python train.py --d_model=224 --n_head=4 --norm="layernorm" --init_std_down=0.0334 --lr=0.0057 --schedule="wsd" --decay_fraction=0.844 --final_lr_fraction=0.05 --train_tokens=475400000
Each number is 128 + 24 x the weight over its row's rms, rounded and kept within 0 to 255. Layers, rows and columns count from 0. The size above them is the row's rms in percent of the matrix's.

# layer 10 attention key, 256x224, rms 0.096, rows 168-191, columns 0-55
size [101 106 100 106 106 115 100 102 107 101 108 101 106 108 112 106 110 111 109 106 105 103 103 103]
[[130 146 128 146  94 149 143 128 129 124 185  78 111 130 114  88 113 152 131 150 133 123 107  93 125 134 155 108 157  79 130 115  86 118 118 132 132 133 166 130 114 137  89  80 140 122 118 138  93 143 214 117 177 108 134 148]
 [121 129 163  96 154 147 104 184 126 126 122 142  80 142  90 122 116 118 138 124 141 120 159 111 129 111 108 123 158 105 113 178 128 130 112 130 110  81 165 149 119 146 126 116  98  93 135 134 158 105 138 107 104 155 113 151]
 [144 110 169 140 108 156 136 117 128 112 129 109 106 141 102 193 145 168 145  82 129 115 144 126 143 108 119 121 138 147 158 122 140 162  84 137 139 143 150  93 130 139 139 150 104 148 141 142 108 140 142 121 112 132 169 122]
 [143 132  95 134  88  77 116 114 140 122 132  96 114 124 122 112 151 179 144 120 117  94 105 137 106  91 139 154 130  87 150 119 135 144 131 109 112 148 166 100 130 149 158 177 106 155  66 107 170 135 106 108 159 150  62 105]
 [142  94 126 114  91 127  67 128 137 108 121  82  91 118 126 131 119 120 159 162 145 129 109 121  81 149  93 153  93 135 145 106 158 184 133 130 117  92 107 154 141 124  79 133 119 152 135 161 111 148 118 107 141 115 131 130]
 [143  98 154 114 111 127 134 101 122  97 113 130 131 123 122 133 146 115 118 133 115 104 132 142  64 143 162 100 131 116 151 136  96 136 114 109 131 122 110 157 111 104  94 163 153 122 104  87 125  94 135 101 132 143 170 121]
 [136 146 135 119 153 158 113  79 136 163 138 121 170  95 124  77 144 114 118 159 142 105 126 112 142 152 159  80 124 167 105 149 144 153 103 124 113 141 143 152 104  95 168 181  94 131 177 129 114  77 161  65 110 119  81 121]
 [102 131 158 140 136 138 145 138 108 122 139 139 131 170 124 126 122  75  84 150 148 131  91 122 140  61 117 100 111 140  93 105 108 117 123 142 113 148 116 121  98 101 156 163 174 130 120  91 108 114 130  96 152 159 132  89]
 [143 119 132 117 123 124  87 102  92 133 119  87 131 136 120 165 100 164 125 166 187 144 143 137 157 142 132  97 125 130 158 124 147 115 148  79  82 144 124  86  94 112 134 122 121 158 129  78 145 153 157 137 131 103 130 105]
 [ 84  94  84 121 163 107 112 156 124 118 122 125 138 128 124 172 147 108 116 114 127 166 133 152 125 143 116 101 146 121 148 109 124 140 136 127 155 126  68  90 159 143 120  95 161 151 112 153 134 123 146 155 123 166 107 107]
 [130 106 132 130 134 106 136 115 106 164 115 130 125 111  99  42 114 118 155 114 156 144  87 101 128 110 133 196 171  90 163 136 152 101 156 123  86 111 120 121 121  85  96 121 172 121 120 109 100 157 122 175 134 188 133 168]
 [154  82 133 161 128 106 146 110 130 138 123 142 137 126 115 111 130 147 157 137 159 152 101 165 117 163 144 148 119 107 139 137 117 110 117 107 113  85  98 125 154  94  94 164 126 145 124  91 146 110 105 135  85 152 112 159]
 [172 124 141 136 134 132 146 163 140 144  97 124 152 161 141 137  93 117 116 116 106 152 149 116  92 103 151  66 176 126 149 133 157 129 119 128 129 126 124 105 139 178 115 159 133 150 165 111 109 101 125 134 128 129 147 125]
 [119 139  94 102 145 141 100 136 106 115 101 137 119 133 124 117 128 109 128 164 121 130 150 131 131 166 107 114 128 122 114  95 142 103 127 110 123 109 146 151 165 109  73 138 150 105 158 124 130 119 138 104 151 138 116  94]
 [132  94 143  95 166 138 156 161 158 134 113 145 160 142 114 128 108 118 148  81 148  96 144 164 148 118 119  89 133 144  86 115 104 124  88 111 167 122 177 144 125 111 170 124 136 142 175 139 117 136 163 116 101 101 148 147]
 [112 141 140 144 138 144 132 120 154 104 133 120 116  93 151 159  99 118 128 174 142 139 100 131  84 152 112 144 163 148  81 158 182 169 134 146 167 144 182 144 103  96 131 115  48 132 149 142 159 137 124 109 180 125 120 148]
 [136 126 109 119 150 102 114 126 126 100 125 144 109 141 132 135 148 139 123 114 138 130 119 136 126 143  97 104  88 128 125 112 128 163 102  93 127  79 138 138 118 101 188 132 114 181 129 143 110 116 110 107  78 172 115 118]
 [120 151  91 159 138 139 112 115 147 117 108 109 151 117 106 156 152 129 161 119 136 156 120 113 128 121 157 111 125 135 117  62 102 141 124 154 105 142  85 167 172 122 119 161  98 115 158 130 125 108 141 123 124 107 122 142]
 [146 128 154 141 127 137 124 132 142 125 126 103 114 142 117 137 104 144 106 129 125 117 137 146 122 161 116 109  85  96 141 123 124  55 116 126 147  98 141 129 146 159 150 150 113 153  94 155 103 125 159 119 129  85 116 141]
 [133 117  94 134 141  99 144 161 160 144 138 176 123 142 158 154 138 153 115  96 115 146 141 134 124 180 117 111 131  89 138 107 163 118 109 103  98 130  81 124 134 150 158  99 155 152 137 169 114 149 167 112 132 159 104 128]
 [120 156 105 145 132  85 139 146 158 136 118 122  75 114 143  91 107  96  92 134 114 137 119 148 151 128 120 142 148 101  92 118 132 134 115 101 102 132 184 116  86 139 116 113 110  84 129 104 140 144 152 138 123 159 169 140]
 [ 81 107 132 117  78  91 119 124  88 162 153 138  76 129 123  91 165 127 120 140 106 110 129 131 149 147 137 127 110 120 152 127 114 106 128 149 157 159 178 106 162 141 109 129 153  92 119  92 106  98 142 109 139 126  94 117]
 [155 138 140 129 128 142 142 117 141  88 132 130 117 142 146 155  93 122 179  88 121 165 104 145 206 107 115 165 113 111  97 122 176 139 158 131 137  86 140 150  87 123 125 135 165 135 116 158 133 135 118 132 131 145 152 128]
 [113 118 126 165 132 140 121 168 107 102 126 144 131  94 112 143 103  98 112 145 103 102 103 107 144 100 125 129 160 134 117 149 112 103 125 153 158 161 132  65 100 143 166  96  79  81 165 107 118  79 102 126 153 111 140 172]]
# layer 10 attention query, 256x224, rms 0.0949, rows 169-191, columns 0-55
size [109 100 111 108 116 101 106 104 105 108 105 110 112 105 116 113 107 105 111 113 109 106 103]
[[127 107 133 154 134 171 104 140 140 147 150 117  58 107  93 147 123 137 132 106 136 103 147 150 120  65  96 125 145 139 134 106 140 107 148 151 135  67 124 112 124 137 126 104 126 154 161 125 135 123 112 125  86 126 170 135]
 [120 141 116 135 116 136 130 156 119 120 164 131 178 180 135 158 139 122 108 126  93 101 126 138 166 152 109 131 143 140  92  94 129 147  75 128  79 144 139 159 152 119 147 137 116 126 104 127 111 121 153 111 135 114 141 143]
 [147 139 126 140 138  98  83 126 115 156  69 101  82 116 127 139 148 142 143 136 121 103 123 113 137 156 132  94 113 126 115 156 139 114 104 136 144 174 190 106 109 137 134 173  60 141  97 119 160 117 133  83 115 113 113 137]
 [132 128  91  74 112 130 102 148 142 105 106  77 130 133  79 122 126  61 169 112 131 148 112 148 104 133 109 163 102 146 155 106 139 173 133 142 115  94 150 167 115 145  61 120 139 170 121 134 147 139 138 117 115 148 113 146]
 [160 104 128 164 110 148 119  74 161 121 111 139 134  85 103 175 129 134 147 144 132 126 128 146  63 140 130 120 149 105 153 143 138 145 153 133 145 135 105 115 110 116 110 114 119 119 145 101 146 147 101 106 135 129 186 130]
 [132 145 146 159 139 143 148  98 161 119 117  99 123 117 122 158 130 138 112 125  99  83 161 111 134  85 161  83 147 115 108 126 103 150  76 120 105 111 156 188  81 114 145 141 133 129 167 145 139 103 128 124 114  98  87 139]
 [139 116 118 149 127  90 128 141 143 107  94  95 122 125 124 116  98  80  97 131 112 148 129 139 150 109 130 101  91 110 126 109  98  85 112 136 105  96 121 141 152 169 176 176 140 135 170 105 174 142  90 128 122 133 145  69]
 [138 128 123 128 130 110  97 106 126 141 158  91 155 152 139 122 104 122 142 161 195 117 127 121 124 168  81 133 131 141 140 123 129 163 158 128  77 123 132 137 112  93 124 145 131 132 114 113 138 159 118 189 154 106 146 118]
 [132 132  77 102 109 125  94  77 126 102 103 158 142 128 117 125 163 118 115 138 129 130 128 113 119 140 114 112 156 131 144 142 109  99 121 150  98 100 134 123 159 155  84  96 159 169 104 110 113 165 169 129 153 120 122 119]
 [173 112 148 139 120 118 119 141 111 158 137 134 144 128 127  90  91 129 169 158 127 102 137 137 123 153 138 134 107 133 172 119 176 141 170 146 115  82  96 160 128  91 128  84 130  68 134 143 116 127  91 107 114 163 167 121]
 [104 120  80 126 144 125 126 123 129 121 115 154 149 148 119 138 102 169 134 149 170 131 110 118 104 155 116 128 122 121 154 165 117 128 113 106 107  68 140 140 168 113  94 174 136 150 102 119 108 143  87 149 138 125 174 162]
 [149 107 129 145 127 123 144 147 127 116 152 138 135 153 129 113  68 123 130 124 104 109 130 142 119 178 129  65 131  86 134 132 135 114 144 131 138 102  92 101 145 146 142 114  99 117 170 108 117 114 150  92 117 111 153  56]
 [143 163  98  94 130 115 125 138 132  55 136 142 145 143 136 108 119 135  93 174 110 103 140  86 138 120 132 111 131 113 150  93  88 119 131 113 116 147 122 156 132  99  77 102 149 141 128  76 104 133 129  71 133 130  93 128]
 [146  86 120 121 132 121 145 151 164 164 153 112 143 164 105 119 130 111  81  88  95 122 131 152 154 131 113  83 109 151 123  54 141 147  78 130 106 149 126 102  93 126 107 146 157 123 160 127  95  92 162 133 112 100 139 117]
 [107 125 146  83 140 142 116 144 155 115  95 107  67 173  72 139 100 105 103 127 132 115 124 106 145 181 124 160 129 125 117 156 164 102 115 158 161 126 161 130 132 116 107 101 104 163 100 111 141 135 144 106 128 109  83 149]
 [129  98  71 115 167 127 117  83 147 109 110 103 101 133 131 135 132 156 114 120 151 155  99 110 133 145 101 114 120 161 156 105 138 158 103  95 159 112 136 108 132 102 177 164 145 170 113 135 120 109 105 102  68 169 112 132]
 [115 109  95 152 119 102 105  86 113 127 113 152 146 133 128 170 125 153 137  99 126 140 126 120 144 134 145 143 148 119 147 113 111 101  91 130 101 121 119 141 110 104 112 128 120 137 135 133 176  89 149 135 139 141 135 121]
 [143 103 144 149 125 106 139 180 117 147 150 130 128 129 134 104 104 161 126 153 139 169 128 129  96 178 141  92 134  81 130 117 143  80 129 161  90 144 101  86 115 132 135 205 148 143 115 148  68 132 145 124 131 109 108 125]
 [138 157 112 162 156 139 134 164 125 170 145  91 114 127 163 155 114 102 135 110 125 181 140 108  62 133 113  99 136 102 150  80 171 173 120 101 123 127  69 120 121 142 113 152 124 139 161 146 119 161 165 139 125 121 134  88]
 [164 107  72 130 157  99 163 143 160 203 129 111 116 135 124 165  95 106 127 129 152 101 151 156 126 128  99 109 125 129 116 118 127 112 158 147 100 129 143 106 122 100 154  98 119 121 161 109 112 143 120 135  73 139 143  94]
 [110 138  98 151  88 120 130 132 103 156 108 133 111  99 121 117 159 149 134 140 132 105 163  73 109 112 154 103 150 119 106 179 134 122 144 133 117 165 212 149 162 147 120 119 139 128 143 114 101  88 138 153 136 141 112 170]
 [113 126 145 155 108 141 158  97 166 129 121 136 120 141 129 141 136 117 149 112 127 143  96 128 184 131 104 140 116 120 101 157 153 114 159 160 146 113 132 117  96 129 131 120 160 132 118 197  99 190 121 112 104 105 170 134]
 [111 127 174 127 106 175 110 174 106 110 124 102 128  78  95 124 130 128 117 112 130 147 139 116 134  70 106 138 154  83 117 206 123 111 131 126 130 176 101  88 109 151 188 124 141 119 129 106 120  65 143 141 146 147 152 141]]
# layer 10 attention value, 256x224, rms 0.0842, rows 128-164, columns 0-55
size [ 82  88  87  87  81  81  87  84  84  87  83  81  88  85  82  80  90  87  83  83  92  83  89  88  82  88  86  84  87  89  84  86  87  87  86  89  85]
[[131 103 138 134 111 116 129 144 165 113 104  82 168 114  79 122 172 105 145 144 107 176 133  97  90 139 108 131 135 111 167 139 108 113 137 146 151 124 115  98 104 174 127 125 147  92 153 116 107 132 115 149 131 124 105  84]
 [160 104  98  91 150 112 145 134 157 146 153  99 144 128 127  82 138 136 132 124 105 122 107 153 148 150 112 115  90 120 150 146 124 126 129  75 144 162 159 112 119 111 150 141 127 156 129  90 161  59 122 132  48 116 160 112]
 [102 112 123 153 121  76 141 131 138 127 118 113 111 132 108 112 131 190 196 121 111 129 143 176 152  99  97 136 139  78 132 168 107 144 104 153 100 114 150 130 163 104 123  86 132 146 150 127 127  86 117  96 136 142 118 144]
 [142 116 115 150 171 138 127 166 133 179 120 150 138 145 116 116 175 129 144 151 103 104 104 111 137 126 118 152 115 116 149  91 129 152 159 155 169 141 169 155 157 125 119 103 146 132 118 129 111 116 109  82 120  91 150  91]
 [116 147 122 151 138 135 130 159 134 139 131  95 124  97 132 152  77 101 149  77 115  95 133 141 179 139 112 156  99 118 114 113 141 137 132 117 111 191 153 166 174 117 166 125 111 117 133 130 139  62 140 123 153 133 138 135]
 [112 101 125 142  99 105 127 146  64 131 185 117 165 118 137 115 115 138 101  89 152 113  96 130 113 137 144 130 168 125 111 164 166 109  95 161 134 138 142 165 151 113 135 111 166 136 114 133  93 125 136 135 135 122 164 103]
 [126 102  91 142 111 183 129 108 127 159 105  88 160 116 100 194 130 104 147 132 118  97 135 129 128 109 137 139 103 117 148 125 103 122 162 134 123 155  98 138 108 125 150 118 107 116 112 134  94 141 135 136 146  92  85 119]
 [110  82 115 160 141 109 100 138 116 118 138 147 123 131 140 144 134 131 113 134 152  98 136 134 138 106 124 179 144 124  89 123 124 156 116 121 131 110 113 125 125 169 144 115 126 161 151 136 159 108 102 139 149 158 156 141]
 [124 130 125 100 175 116 143 151 114 123 115 128 146 140 125 112 104 141 112 140 155 129 163 120 162 107 127 110 173 139 142 157 133 136 158  86 158 114 129 166 148  78 123 122 135  96 110 116  90 105 151 106 191 157 130 134]
 [106 129 179 146 169 109 108 141 159 172 181 148 120 131 123 139 108 130 149 109  94 168 107 127 107 166 147 146 106 111  75 113 153 145 110 136 113  80 141 163 134 112 140 124 145 145 101 159 122 114 118 122 144 158 160 112]
 [128  94 155 132 145 128 114 124 108 121 128 166 138 123 124 123 133 145 117 175 134 156 110 155 118 125  93  81 154 138 124 151 112 118 157 113 155 136 130 121 149 134 105 105 128 159 121 159  95 128 118  76  93 108 120 137]
 [146 143 118 131 147 118  80 119 162 111 129 125 125 119  77 114 118 132 124 108 154 155 114 141 167  93 120 161 118 134 154 147 137 126 100 175 111 132 133 167 122 164 116 143 143  93 106 131 135 126 104 104 151 153 126 114]
 [ 57 112  95 148 112 151 132  86 158 106 181 153 140  93 161 150 129 151 133  99 142 172 118 165 153 165 123 116 130 103 102 154 119 163 138  96 155 164 134 105  83 114 111 160 124  75 148 120 146 136  82  94 104 114 100 122]
 [179 119 169 142 123 131 102 115 145  75  88 147  86 131 155  91 118 110 177 123  94 116 145 139  76 109 111 119  98 145 102 149 140 132 111 140 136 155 111  93 163 119 129 123 104 146  87 162 120 135 177 155 125 101 147 133]
 [ 98 146 136 177 144 136 130 139 128 151 134 115 111 140 124  81 108 124 113 146 130 141 156 111  80  64 115 132 112 167 102 161 136 122 154 107  91 116 142 160 138 119 149 103 127 192 148 111 132 180 117 125 128  91  97 117]
 [159 134 113 126 145  97 155 112 133 127 156  89 137 103 161  82 140 105  97 130 140 173 136 139 144 131 129  81 104 130 118 163 126 141 115 130 127 136 125 151 126  95 124 119 171 121 111 122 124 136 177 183 116 137 117 115]
 [143  81 127 130 123 133 126 141 155 137 104 119 147  94 111 126  86 103 133 122 162 134 150 150 104 131 128 104  83 136 125 140 155  84 136 146 132 138 135 151 140 141 136 108 158 167 124 138 175 151 166 154 134 112 170 144]
 [121 102 109 131 135 159  84 136 105 116 159 153 146  95 103 164 116 118 138  85 126 169 124 148  70  80 138 191 124 100 141 122 207 160 123  84  98 141 112 128 129 132 157 160 142 132 117 117 127 134 170 139 120 110 174 162]
 [130 129 149 103 138 141 176 128  94 108 113 138 126 149 106 141 136 120 121 136 106 125 121 151 101 134 144 100 131 170 175 120 153 155 100 157 142 137 142 150 103 143 130 168 115 108 106 152 120 123  91  90 127  75 154 151]
 [162 181 113 155 106 114 114 165 104 112 136 103 147 179 141 129 153  99 105 139 139 116 121 120  90 117 122 105 124 119  94 106 113 122 153 146 162 117 134 105 110 118 155 135 122 118 141 100 145  82 149 104 140  86 158 120]
 [130  71 151 127  75 105 119 112 144 165 117 125  94 142 165 163  85 136 109 146 120 132 110 118  92  78 124 131 108 154 132 107  91 149 157 126 120 135 166 120 146 114 128 130 115 157 125 137 174 130 131 126 165 150 137 146]
 [130 113 106 133 143 123 129 123 190  91 142 161 122 150 127  97 109 106 123  93 139 108  98 133 110 118 101 138 100 127 133  96  71 168 179  70 120 116 140 148 145 117 130 157 159 107 115 123 117 204 123 114  95 104 134 136]
 [151 107 149 122 124 137 154 120 129 138 105  78 117 127 159 139  97 132 140 152 154  95 105 158 122 117 137  76 143 137 106 103 141 149 154 128 126 108 120 113 123 110 146 146 135 141 113 146 123 154 140  87 140 124 135 114]
 [114 145  89 129 140 158 155 147 119 164 138 153 146 162 116 114 126 106 152 132 117 123 106  80  90  93 170 124  98 105 142  90 114 137 137  97 117 133 189 127 107 144 140  83  95 127  89 103 179 155 181 163 161 124 180 138]
 [140 170 109 115 171 158 162 149 154 141 119 172 147 101 114 145  90 131 118 138 146  95 122 135 166 151 144 153 127 125 123 105 108 135 139 133 137 137 169 117 140 115 122 137 152 138  92 122 139 128 137 115 157 139 116 119]
 [143 180 109 171  87 131 140 151 127 139 137 135 106  77 149  98 141 174 100 152 121 166 111 115 121 163 111 117 100 124 138 152 135 160 157 103 142 163 167  94 128 109 142  94 156  87  89 129 105 108  72 139 147 137 166 106]
 [146 116 107 112 168 127 152 103 104 133 132  77  78 149 130  93 128 123 142 147 115 123 119 158  96 116 153 149 120 154 138 123 199 105 126 130 122 148 137 149 128 131 130 134 166 115 105 141 116 104 101 134 129 162 121 152]
 [ 79 101 133 106 122 137 109 147 151 122 157 174 142  97  74 141 105 111 134  93  96  76 149 143 180 156 114 125 111 122 140 144 160  91  77 123 161 144 131 109 156 135 129 150 117 149  86 116 122 127  95 158 160 166 150 133]
 [158 154 157 155 148 128 126 138 142 118 135 137 184 143 114 126 154  92 118 167 116 158 132 130 116 118 149  92 156 110 127 117 140  67 119 168 150  79 129 135 115 124 135 100  99 132 151 124 135 109 130 122 115 158 139 121]
 [168 133 119 187 150 134 108 105 113 110 138 131 108 120  78 126 136 172 133 101 124 152 118 117  94 125  87 142 105 113 139 140 112 138 147 110 158 154 121 109  78 134 139  76 154 112 159 132 143 124 163 160 132 108 133 106]
 [145 127 119 117 124 176 105 145 111  84 134 116 126 153 114 107 104 123 113 160 131 138 153 104 119 140  95 126 133 117 116 166 105 163 102 154 110 137 112 137 122 139 155 141 168 148 167 148 165 166 100 126 182 133 117 137]
 [129 140  83 171 140 117 122 199 152 144 121 155 118 151  76 142 101 151 118 123 144 108 104 169 147 137 108 124 114 157 155 109  96 132 167 143 101 116 119 126 118 108 148 113  77 162 119 112 139 159 119 161 127  72 143 132]
 [160 116 110 105 104 143 173 167 132 112 125 148 150 103 108  75 151 114  84 157 132  95 127 126 108 126 168 138 134 153 125 119 131 180 121 128 111 141  88 175 159 102 130 121 151 155 100 165 135 134 188  96 137  96 110 166]
 [104 135  87 139  94 168 127  82 153 120 136 170 119 176 172 127 136 116 162 115 165 139 100 130  97 113 119  93 116 122 141 134 124 154 120  96  91 119 148 116 143 140 146 115  76 152 159 132 162 185 154 112 151 106 139 123]
 [122  94 150 122 127 140 134 120 126 103 148  97 159 140  87 144  95  89 133 112 109  83 126 109 113  96 127 122 142 130 161  89 145 138 132 146  99 143 124 116 145 165 154 121 143 101 105 138 120  82 100 144 118 102 121 139]
 [106 151 119 142 134 149 132 120 151 143 138 115 151 133 111 111 162 138 150 133 165 135 132 128  73 108 133 113 123 145 153 136 164 140  85 116 151  73 147 128 163 105 135 154 109 151 168 100 129 147  82 134 149 132  74 149]
 [109 137 139 149 115 176 166 108 129 122 151 163  99 120 203  93 139 145 147  93 131 147 124 144 131 105 121 117 157 100 101  91 135 165 155 153 150  90 161 116 135 152 135  71 121 128 132  83 164 151 136 169 160 129 136 145]]
# layer 10 attention output (transposed), 256x224, rms 0.374, rows 128-163, columns 0-55
size [ 86  87  90  92  89  89  91  90  93  93  94  92  97  91  91  92  89  92  94  90  93  97  96  88  88  92  92  92  90  95  97  94  91  91  97  95]
[[141  73 105 140 152 125 109  81 140 123 141 113 136 106 149 138 152 141 152 129 142 138 105 133 167 135 101 102 152 161 143 157 111 121 124 105 122 115 120 129 111 116 122 149 121 166 155 112 152 109 132 108 155 135  97 188]
 [145 107 122 121 145 143 131 121 109 144 116 140 104 137 127 145 119 113 158 142 215 142 124  87 147 154 103 133 116 145 137 123 130 171 117 137 101 113 123 131  84 138 136 172  90 138  92 159 127 139 117 147 146 149  95  71]
 [109 102 113 138 134 188 113 109 132  83 129 151 141 119 149 121 122 105 137 111 118 157 144 139 121 142 129  98 137 142 103 102 154 143 174 126 137 155 111 155 120 149 107 161 151 103  97  74 130 143  79 115 139 130  86 113]
 [131 122  92 177 164  96 136 129 160 135 154 134 124  92 168 156 101  85 129 145 125 133 127 159 135 119 120 140 132 164 120 116 127 118 135 109 117  78 103 130 132 138 141 135  84 135 151 140 133 151  88 143  87 152 108 160]
 [ 98 101 129 137 134 112  65 157 152 118 106 135 104 137 139  83 136 120 115 142 117 172 136 134  58  87 161 103 109 115 125 126 130 126 148 113 160  72  71 112 103 147 146 157 136 111  99 128 141 165  85 155 149 146 122  81]
 [137 167 161 104  94 138 173 126 109 126  96 121 118 104 113 139 132 162 193 137  98 142 102 112 186 124 146 140 126 170 122 126 163 177 110 123 135 102 131 138 143 126 123 134 136 111  82 130 132  85 143 192 147 141 132 138]
 [109  89 118 126 107 120 149 126  78 100 116 134 115 134 113 158 136 130 125 140 130 136 183 124 110 134 153 115 118 109 128 133 111 127 161 142 155 104  70 144 188 131 127 127 117 139 148 113 126 130 133 115 162 177 140  99]
 [137 134 132 117 160 140 123 130 120 155 118 115 150 138 100 117 139 128 160  97  98 149 131 100  80 147 125 120 112 107 131  96  97 123 128 135 113 122 122 123 140 136 117 152 114 114 110 131 104 125 108 116 100 116  91 151]
 [134 115 157 138  83 124 122 116 111 128 116 139 125 125 123 131 145 129 120 129 102 122 120 169 173 131 138 111  95 101 114 167 161 128 126 102 139 156 141  85 104 137 133 118 124 121 142 106 146  85 125 124 130 121  83 110]
 [170 119 131  88 121 134 176 114  92  96 141 132 127 130 159 128 172  82 123 115 141 127 165 129 135 125 155 126 124 111 166 103 102 121 118 104 180 155 111 149  94 127 143 136 117 121 120 161 157 129  87 144  97 147 136 173]
 [114 146 134 137 149 102 113 114 146 142 103 117 136 101 163 151 140 139 113 147 172 122 126 133  98 155 126 167 174 150 115  94 119 129  98 193 139 123  63 126 132 136 132 125 126 100 111 120  94 168 173 172 153 124 163 116]
 [125 140 145 118 150 112 138  92 152 164 164 153 158 104 136 146 108  76 101 140 106 129 120 149 106 128  88 102 190 127 158 136 150 174 131  77 159  99 101 126 140  66 131 132 116 111 130  83 162 141 113 117  89 133 132 160]
 [150 154 172 125 163 125 104 116 123  80 101 117 119 161  93 144  84 120 124 138 111 116 130 162  96 124 121 124 124 131 123 125 120 104 139 145 131  71 101 133 121 138 131  78 133 149  89 128 125 119 138 112 179 110 104  95]
 [106 171 123 143 102 129 110 125 137 137  85 130 129 156 114  93 146  90 103 141 132 108 102 125 125 170 131 164 148 130 176 125 136 176 132  99 142 143  90  72  94 144 151 132 169 167 137 148 157 117  77 125 148 143  96 134]
 [ 99 133 158 133 109 160 153  85 137  94 143 135 157 103 143 161 163 148 112 149 156  97 142 183 177 100 152 135 159 111 109 168 115 124  78  87 133 169 145 133 128 147 116 151 111  77 118 124 116 121  70 137 111 156 123  75]
 [ 81 155  91 119 151 142 132 129 112 133 186  70 128 108 121 105 132 155 172 137 130  95 133 144 106 148 128 175 137 127 139 140 139 136 125 133 120 143 142  95  75 163  74 159 138 120  86 118 122 144 153 110 142 172 146 165]
 [161 145 104 102 114 113  96 107 103 127 127 115 134 175 137 109 101 134 132 121 130 103 152 172 124 132 147 170 101 127 153 129 101 123 153 132 127 155 121 134 190 133 110 148 133  96 115  84 128  72 103 114 106 135 145 135]
 [109 119 112 118 128 131 120 161 119 122  65 145 128 131 109 156 136 138 123 118 124  70 101  99 132 126 144  80 120 118 161 188 127 104 169 176 178 121 127 143 108 131 134  99 128  97 155 103 143 101 137 109  87 158 115 106]
 [ 83 103 116 136 154 129 133 111 166 143 132  79 137  65 154 123 100 127 131 121 141  98 124 107 130 127 108 115 157  83  80 103 131 110 139 125 150 110 128 102 151  91  56  93 135 129 133 132 119 105 143 122 145 124 120 192]
 [110 135 157  84 125 177 124 135 126 101 151 134 111 126 109 127 145 149  89 131  99 119 131 133 129 111 111 105  97 157 156 138  77 131 104 104 115 147 151 112  81  87 107 126 126 152 120 122 136 130 125 113 120 172 107 135]
 [132 120 120 145 100 139 119 116 133 122 159 128 165  92 121  98 155 130 152  94 133 138 102 121 129 125 129 154 126 142 123  82 155 144 138 125  96 125 122  87 168  90 140  78 176 134 157 146 127 116  98 188  65 139 168 104]
 [115 142 105 118 152 138 138 111 112 112 125 121 135 113 133 170 155 114 121 140 124 129 129 126 126 111 138 119 144 119 177 147 137 122 144 140 142 114 103 106 101 129 155 117 100 131 153 104 122  91 174 110 133 146 126 145]
 [ 95 124 111 113 173 118 149 129 123 169 121 101 141 125  99 103 180 149  91 152 116 155 148 162 102 124 108 142 166 119 121 158 103 160 140 121 127 144 122 142 142 109 132  99 120 101 132  67  99 156 148 120 123 140 160 105]
 [ 77  95 153 115 136 138 112 131 109  91 142 148 120 127 126 103 164 112 106 149 122 132 169 136 127 154 114 114 120  86  99 127  96 127  97 156 122 162 152 128 128 107 161 151 150 167 140 141  92 117 152 102 104 166 105 119]
 [168 112 147 126 128 156  83 141 156 141 149 110 113 156 140 121 166 125 176 107 127 100  92 113 134  96 123 120 133 147 122 125  88 188 126 128 139 112  90 169 111 123 169 149 123 154 155 123 156 129 126 144 109 148 106 104]
 [133 110 157  90 124 139 101 109  99 105 156 135 111 140 139 153 122 103 150 100 115 139 123 134 109  81 122 128 175 119  97 157 119 131 117 147  69 126 166 128 151 195 155 126 104 101 128 201 133 134 136 139 132  89 154 141]
 [105 106 117 147 151 174 120 159 133 115 145 137 119 131 150 183 129 161 108  84 182 155 152 128 140 122 127 154 152  88  86 134 127 139 141  83 160 107 108 103 139 105 112 142 107 122 151  86 113  91 106 137 144  91 153  44]
 [123 133 176 104 139 109 126 150 104 112 125  86  96 137 116 110 126 134 152 104 178 158 152  90 123 130 142 166  91 161 141 111 151 135 156 113 139 155 163 171  90  91 166  74 131 137 175 139 125  99 134 101 131 128 128 108]
 [122 113  94 112 126 140 186 163  95 165 118 118 143 114 159 151 115 134 133  94 168 123 137 141 108 133 115  54  80 144 144 107 150 172 138 106 112  87 148 113 173 103 146 107 142 149 167 126 129 106 154 101 132 116 137 105]
 [130 108 136 145  99 142 123 106 103 117 142 131 162 130 148 181 135 113 129 148 155 140 126 102 176 109 135  84 120 101 132 172 114 135 122 157  96 144 168 139 120  95 112 171 102 150 118 107 155 147 103 147 124 120 114  93]
 [129  75 149 139 138 120 144 116 147 146 114 122 111 148 133 161 144 105 167 103 129 111 134 129 142  86 128 144  98 105 103 114 114  48 157 141 137 131 107 139 103 165 134 162 126 119 145 107 125 104 145 117 115 124 126 140]
 [121 154 170 129 115 146 148 133 107 145 112 119 137 143 116 128 170 140 113 134 141 123 116  87 134  82 118 115 140 118 146 165 141 159  95 135 122 116 188 159 139 111 115 118 138 139 118 140 105 164 112 142 102 148  55 117]
 [142 114 129 132 147 146 134 115 125 160 106  82 148 117 105 122 107 144 122 121 154  96 110 161 160 126 114 110 153 110 177 165 155 159 116 135 155 137 164 119 126 145 108 147 104 112 116 104 134 140 120 126  90 184 160 166]
 [112 121  97 134 155 117 137 111 100 123 109  80 100 128 136 113 105 123 132 165 108  77 152 151 135  84 110 132 104  96 136  94  98 161 130 149 117 158 116 121 136 117 137 148 168 136 122  77 133 121 143 156 129  93  90 135]
 [128 132 111 120 123 114 151 158 119 123 141 151  77 115 136 109 137 127 118 136 126 112  99 140 127 163 100 129  96 121 143 169 116 103 122 126 124 131 137 113 159 113  81 108 141 109 131 110 157 138 145 143 120 128  88  86]
 [ 87  91 157 107 146 141 144 148 142 120 126 151 111 130 108 134 132 109 137 135 113 116 152 126 125 115 136 152 118  69 105 143 140 121 141  93 144 100 136 164  82 126 110 160 117 138 128 140 154 110 162 136  82 121 165  75]]